From a checkpoint of a small transformer trained on Wikipedia.
Size: 12 layers, 14 heads of 32, MLP 1792 SwiGLU, vocabulary 8192, 45.9M parameters.
Architecture: RMSNorm after each block, rotary positions, no biases in attention or MLP, untied embeddings, normalized queries and keys.
Training: a variant of SOAP for these matrices, 756M tokens, 2883 steps.
Each number is 500 + 25 x the weight over its row's rms, rounded and kept within 0 to 999. Layers, rows and columns count from 0. Numbers have three digits each. The size before them is the row's rms in percent of the matrix's.

# layer 8 attention value, 448x448, rms 0.108, rows 28-52, columns 336-391
111:531520518483500490524506513473476505562502489480495486457490439512500541479501515447520541525546563481496495503512524508500500507453490520497552538510536474476471455491
115:521472519536493484467492502514489468500518482477485507511536515492542501542467500502497524518518527470457494533513531480526495537531497513455468519531503474475442503488
113:525499521500516483504514509491481475487471525514465479447529504543497496507532507463480504489536518498529482501514488470490474506446515512513556553503488448450501464514
115:510496494547527499464523455511464523471487489482525532477481573488517505529512504452479485495512491490466495503472510501535485516539528488515505489517476546498517547514
127:513516477455506518515524481523521471490473534504498524490479471529487514539449502522496495527509477506505480519541497476462535536490484492504505519562522541530503505497
133:467536473509494503548493518488515476490498456494486513508487446479512490500473488469447499541462525494493477525536524449515470514485489474509473545528526493491480492482
130:511504512485497479450478477482491535528538471550502491500477514498505485467496548489503533494498526459499508474470489499494507532459495472516442533531498494494520523500
130:491515491505510498479519515508502512494488521485478453503455462500508512478471503517525474526484454488568499489511415526498512502521518496507513447552478503492486501486
132:530554512521504515473553502477462506463502464502514506508524543509495458507513474516499508488504508521464490473486494506497493516520511470525462492557518549522462503520
139:441487488511505462515493496520507471511510502532492527502502539487465477488514537492525519471488514490457526516484473502502520501486514485472491527499468537528505502529
135:506549523506520509561501463477457490513483564466509531509480485509515498520501493503508482530529493458491497474527479481542565461489476518517530445482491500507522513518
132:499450469503497491542536542519490476442512504449529533495490483515483475510483475506481501535487500493506501495488485447523483517509500477496457498498486471495495542496
130:491491488528482467512478534519449493503468522501507522450527521515532481524490463526445504502519512509513466499489496501464509515511512530486525497527549474498490475494
129:463480480450489491484580490495508442481517464505511458516471526489504515518495449522502534512529546493480497460497532542501527485495475479503506488485518520527534495530
130:499509491524485493517489461442458513520520452502508494489497534484485522496469501538485498515446496544513486487483467501525525509523518513504483458472497511485489460484
138:514493490473462500538545524547486479486494508490482457559508506545508520537544506517527471518491461477514507534484528501467474477474506517529467536486484485509453489493
130:455489493519504501511520467516483543509471518449515558482522543521515476470453537467506516509480487448500532514499544497516463482506552484511480468469500492483537509519
128:510474500511481527498482510521503499536516527530533491488476503501511496519496462474474489528477512508497497547492511494467480495527501511502528540509444483521530500486
133:515507492517506494469502566525550513490462455492479503491504553471539478468530520485470507474513478518493491500502496465497478513483516504496462454502539541527450507476
129:466477489484521502502494473481541483531513518482504504500473481474540488492482522499490548478475484509489468449468502469511483484490481523547522512499462489544524532484
132:507487508481448484487491521501517477499512520471485482544478510492472501506491486536505468506465528507521483517514502503527501521537496464510507532516511469527477490550
137:485526482507504473560507508524494486507504511503525511485487543507495508506463503487536522503487490477485510504541525528542526484483507514521498494495482496498501492502
126:472557489469493492527527462505556522502537455529483545497447496457509498504506458490469490534483504516493523492512485503493530500476513564491494454514506475542517509531
134:492468487469540516549515494476511509466494499512476500517489483495539468508520492488527494468504526476464521497514480482548511508472538503553452479506499519544481454505
131:559506531461477471507490505494507550453487507521494490514528493515472491510552481487479505498551468473506502549418507492490500484513516497468549504499528518508521514475
# layer 8 attention output (transposed), 448x448, rms 0.097, rows 28-52, columns 336-391
110:526546449508477478522470519499510500504519436506525491523511467485491524501540506494512513527501478513496507515508505457505519464471513501508546529527502547554469511518
118:499497508511488526488492510512475514536518537507510559515475512474497526557497480510440511493501499506485500532485533522486490530535497474501465485505504490447494541466
106:447477522514507527507476476498453497496514518516493493463491492521556505528508518480466512512481430493479482496507491484500526501504491524493495467523480497457519485520
110:514512532509530471512507502531482499471506487520545493477490514484486528497587467464500474524524507454498492512500493507527484517489482498486501491516475499436483516510
136:492514475530496522491531459535506521489475531509498505468457541502523473551454515474490489476488493508518468511467558485502501459487521531508483516457537536530503533506
137:498492521500500538503506501561497451503467499474495531489490552509515473475553479493487484506510506496474516471446468511441519546514535517459503521514542443505548525471
142:473513502513488481461544523448527492494516509558501560522465515488436511455504490547465488503493523468471542527519477505453547510485521496464497494539486487536507523488
139:520523522533508491544500479497484469517531487511484504512463480462505470492502504459508496495507446513492512518514478488502506473508461516487511466528532518461528553507
137:455537499493499518479527518503487500476511496492491520531483489527506479476500513458520485502494502498503461499526518520508495501469476463491467529506502532525487500497
147:497513482483472487506514521450534500509513460493543516523504559510490534472500494430545483493458503548506511481511498525484492494517456484491510550483487529453513485537
139:448489485518458514495509511473520520536491490534545542533532512519536514517482495480473432466521463517508549545535519482519515531468510540487513481498476481506531461478
136:482554520529448532490509487541449477503515487486578535467510462544528485534503505431498511523530548479521514496473511475483480466505510487504493491501487512492532487485
138:477500488500522512539505485476472496481507519480485524478515561508519488526516506534506514487505504483459518502466528491505470493461471509493451564503498469482490488517
142:531509492508497540505477466518496520487464467509441510517462566477484518523532516480477514517515535482498461518488503493478491470499526505495523463453476515514495484493
137:484476524533507510503494491491467473516558487507478510540536543536486482510491502487498472535473528463504501501513516531528520519514525516491497458548517535507446501497
146:443546546503502453512559536509498489456481511470489485497525487498519501462466507530489498501540518472477498489486538479496478529520495535480503473472501526473498517485
134:493542521503484510494489481484504506484559486471556531508484473494519503485519509482479481496468480496485408495513479518499481517515533466490496511519472489493513534487
135:451483428441509547525464507494537470509490499463482480488496557543500490506482503489450499498486451532464492509510486502485518505434520510500519492442511511518486511512
140:521535506549494542499498533513488507459495504520473474504509529475527506494533499540520536479528509481506493496483491532525448496524472489496479476476553498496504533489
132:517520486474476536535482501510489490489516501501475519473467490494515522542458541570451519515498488505525496470521455510506524548501536496483468536502509541514436519504
141:515488471456521525497490500536544516475495477508539480503472492496494491488463526510482545453517491504551520504554514523530491469565509501479475521524543540494482482519
140:528486505518502505564540521485505484484493498532485530467520498520542509447451499535495519508469471486465511480518498502484511493496535559512480497504518477511484521494
135:510537503508482477581529516506488505491471492498458484495497529556528486498500517506494476496519497529471515516497477491479452547487450508451541516551518500484477493463
147:532485483465507494490484488525509539543492514489523523482512498509469507513492532509491457475490512488519537502539498474523558497487509494467511535501454523498482474505
139:476484527498490534490427516502488492468488506506524513486515507483507518475513470523468532513478460475513489563461487505488501455493474503478495471489519515487507473481
# layer 8 attention query, 448x448, rms 0.104, rows 32-63, columns 336-391
100:529492458483474516482440473522499525490519495529512481525463461522517499473509520474492510515524437482483480492447464545504497514494427549550470497509526427483500509517
091:522536481492492473510493529460473520490475442498458494467480508456519510521513504517500448508509499475464532481524509499484512492501504483496496524514507502515472521543
099:524488462462509476506482511556505506491482503536504457545486547491499554448528490550504461499519459493499542490524545497494537494531508515490537503508509477499493502519
095:434476508492470529563477498473510521500540532486486551488528487503484480501502519445494532494495545474498486522497492513516462525517460518484495487486517490498527510469
089:454501500454464522515478468518492495514512509537484525469492483513490488522517520503525504490513477503472506461509472498501519517502493528459481510462517500462508492485
095:488474505547504511495471489454505508485492558451497494555492501459530478508519464518462514507508555497491470504491517501469501471484495492481511466501496467502532467504
095:522483476516492486473518478518497513536442475500509461541500533469481549492483535525479458494521471501478500466480549475478537477513506513514509499523514513470491490554
096:446473497499472493510436505477507522497539506495448521504497467525514455514501446480513532498523543454520449506523462514479497507490510482491498495483502462510503485494
095:506511467455474511493482475499508504501483473481540443530508493510506510542509528501507478497536483496446479481506510472468552472504498489495523483531543527472486510506
105:513493522514521535484538497528535503517481535505552507503517537497534531551516537508483458504477512524461528498479517498506501474525515501472479546510504519485491518516
098:513501517495451536496511489503463500491470512444532497547512479498451514490522531522487476485495473499481508470488574482515562499466492499497458495480481523538500517500
094:509518488511509520475478479510486516466480517488504523481517530501500498539483521489499466519494520487494531473500536472504497442491514495517463461500462548482469528531
088:503486511510522514485487511499513472495471503470533485472470506519508510502514481534477515480464513502470494509492537493515531477495484522450511495491481551526517510541
086:514472499510535467460512452486467471525488462525530471489534461458550502489462531500553527495507517512480501501508533502516509524510475486459530508480489496475487502506
091:489478523500499463509509488481512482491509502523510466513457473485513480514500501497451496502473495546493489499518514468519458514523460484485476521519517475478457526511
088:513486483515455503499483548493508530497530546531524522500493541503453458472522529505483523531517482525528509513481522523484566499523527474502465470486468529488528477510
082:470521522495522528499460500534496521527518540492474493486519481558497438513507476472516536488512482553538472497473478490525450509500535535490488520500495493488522514454
098:495498504489493483537486425518521484489495490543537501514517502496489483485526483524463496499497496490485480525467440531543487512465477524491554476482504519463500499478
099:494481499501492522486495467527496492516481541551520525498493513490518511468521530481490487467543490507504492503522475504530490526546481533478524492478517478474507518488
101:502501529566497512515478514456510506505507490440488535477522464486484478535504465470482531521434531505510486522457486522488501475486493499521490506505497511515487516510
102:438486549486489552566454492462520519510538518478507537495508471518492468514492502459519570482483571487503466512478463522493490508507451504486497513511502488520511511484
100:519504506499512478471513511518486489481412511508538455522495518477486562471499494549489473490524471501485513483507542454491516512492544508478507492516505503507486471542
104:537515438518514490488494508563496472494544469538517490511521506501473508456497527500487479505502412493514492515543465478533497512499501466484551534504508540462479517512
093:518487490488456508486497495492505495505442521482503506519513505493493512517526530535498510486503498500463491452447536466460512484542490527508471482498504502509532487550
099:520495508519470453482538516486487469552536485550477485494502475509514511473478542475489506526523507481497500509489478493488507541483485519484551517493520513492501512528
097:483459537521516478495505530520538558509510507505530502515499545488512509478482496475441501500468547530524519545481508529541498487512530494499516515465487507538505461488
104:478481500490505470494541479533491507486508520498481480508462509516486551515516493480496517478510500464534469484488467546497487500490523534484506529494503528472479486520
089:455436496517560495505511455517508484555498487518485497557474502438490490551486518472538471501505492486475490535513473478455476491542487481500502513489472505445506502508
093:461482544500489480533509546469514556501496508492475511490503516476496483527514514510471504505478509544517532506479514502513471509531500500542509489507493492447520496522
090:510513483474473519553504479483515504490469514519509500525491497515473534483444505504530507479472521487540491514478503545481477440506473489504503504484486499496486509559
083:470516499484499519496517521464480487510510523482477495448505510481507503503451486510504514494488487517551545477487533446509543522456526531521484470528478523500472488478
093:461458534488534456516524492509519490521528525553514469490473489515513465519547528518473526487490503488472477525557435577483483500470523497477508531509477467445521475516
# layer 8 attention key, 448x448, rms 0.0844, rows 32-63, columns 336-391
094:508488512483527487493523510476503478480503552499492537438452467560512513466535535488480515466457510550449508496503523491468506441498480496502466531500496484548470505528
097:529498468530494434482520472530509533498484490478504465518492446533473475508477528470486506498490498479514447485515486520520462495499534507532514526499498495460520460481
088:482484484495481470498517478478505541553456482492498491501529449477477469523481500518479479451540476510529496487504466502526529521513486484523466537501507431496491496516
092:481467501513514529517532536520492443477525515466519489517476517528510502513482510491468486528506509470529504500492526524489500508497486490482538500488512562556489516451
092:474510480531536509493499503539505479466543456488496526506526536506525496486483497487473497521468526477520510496497515535518499480498499482469494506498490547503508504499
089:539482484448464475483528517455509534514477508530485481458476462498447481521476502545540486442515481535495506503523509496503532495507511501523459489516499493500494516535
096:522499492497511480476512533483515490507489503508533541497506490488501489511516541523447506498528492493497517492516502497476509486494523518519497501520453490517516493542
083:522499540496513505457508503499506510490491497524468457505498502506473512505483446431590505519467535503492471477510476491533492526510466489487505475476520482462454502454
089:500470491459528484516517539536531504485473496497519531538525549498499517522551519478488495495504480489508515494487481501438532533502509496502518496522500527506507474511
090:489507476488462528538518479511458464470499525534482527496497530480452499529503501534505498495561433487509499496475519486421502559479503479491550518522542519478543525551
119:548529496512509508450546512489513509510481480504531490530517493528507449478489513512510513512493492497469471508506508444515469450500484487514489520493504499564521489498
140:518535498458480575476517517529509497470557530511533538466477537541522483524530518493466499511440495488471497476469546487534483470477449527539529510468482552473457536547
131:515483522514556456482504523498511473483506486477539507477491523543492530502497513503525517511486517507492520503508493493506540500508513542464518540465493542549529499485
128:514481461490501523513494518441447456487478480538482503438493495454512492489503500506470527473510484514507524516486501501471515533471506462444523524514492474475521503490
140:482495529489466509513520507531495532490502486518513471478465492473527492544532482509463457502476505513490529499477540521525466509493521517486490500533503501472497502478
129:498512477523506455448529488511515543476498530510510510471497469508476479492527460494507503519495519519546489509507525528505526511505490502536487480491489531527513463509
092:473481480504528504474478568474504476513515491455473509450512509510530500482506485527470463482480504509487550501488508508531536490484469483464483499474510506525463508511
086:521484521434473540541505480476463505493461526481468504501497469473500483496494550498481508505558488519525485477479492469486527478510468469453493515481554437493491524523
081:486508480479481552484479545509494471507527512484493515478499511484532543494490498560474489494531502494501515482456538521494560508510529509508471521526472514522496499514
078:490468493488498497548540474504480545502458525515497485540494475532452491486493484451519521498491525503484469540556467489492489506472493468495542491454537458492505495496
088:462476519516497514519520497521517493492510479525472479527473476500515486501501469455530479494495491542541486491537550513504485505511453466502531483488546524492531519477
088:520470471494489460503525522501506529533463494481550543492493489479472493495512550512477502509533492485482547485479515511472521473491546521530464523540466515532504513524
081:496499487508544470502534506469519489514495488492523547524472528492499527459508540486466493519526495426536514512476525500489520493514500512509517484525474567502522464474
098:559481473518491500484519479479470518509500504475502528510468476477475479553461521539523499523550498521432476507520454482497475471472565540501473535499491483492498489509
119:504540501444510514489476476499493528543474476526508483487457464495497480552491520471480481505528466515472499481483466482520518478517536546519485477505490486526517487481
109:448510515480542511507463500539535491490526528479504490502503537540556509517527482529470511462464468521563499501515506541489512515494499515491521508518497516515492517510
131:472497529495505519518470522532480486498492473467498517546504517531488528487525480471490518528521466446520501488492494453516480518529502509477469478464496512496538486491
150:495465500495487484514502458482498473494493507518489517506509530471480447503505506505516499508518495452478502486489514476445511489514497522528467496537465550478498489500
132:447432526502497468534512492477493549495480538522494490441494514498472503517499543495505533505470506538507499485505499483513478481515467521523514505492473482476478499479
150:525480456485506537522489454478479492499525495529516536491503517509494527489469511484529523493505482494504472482506506501446491477512521519526496511487463548498493492489
137:462544477481495515484498536451443484470490498512476471460533498512527511499485495524492533479459517521478529506488522438498562507468488517502481499525469535532516527543
133:498466512529519495515496501525519475497536520497505516505449510495472516469539557475489465469419495507450497542525505547505472482488513533472490491491536526470525465513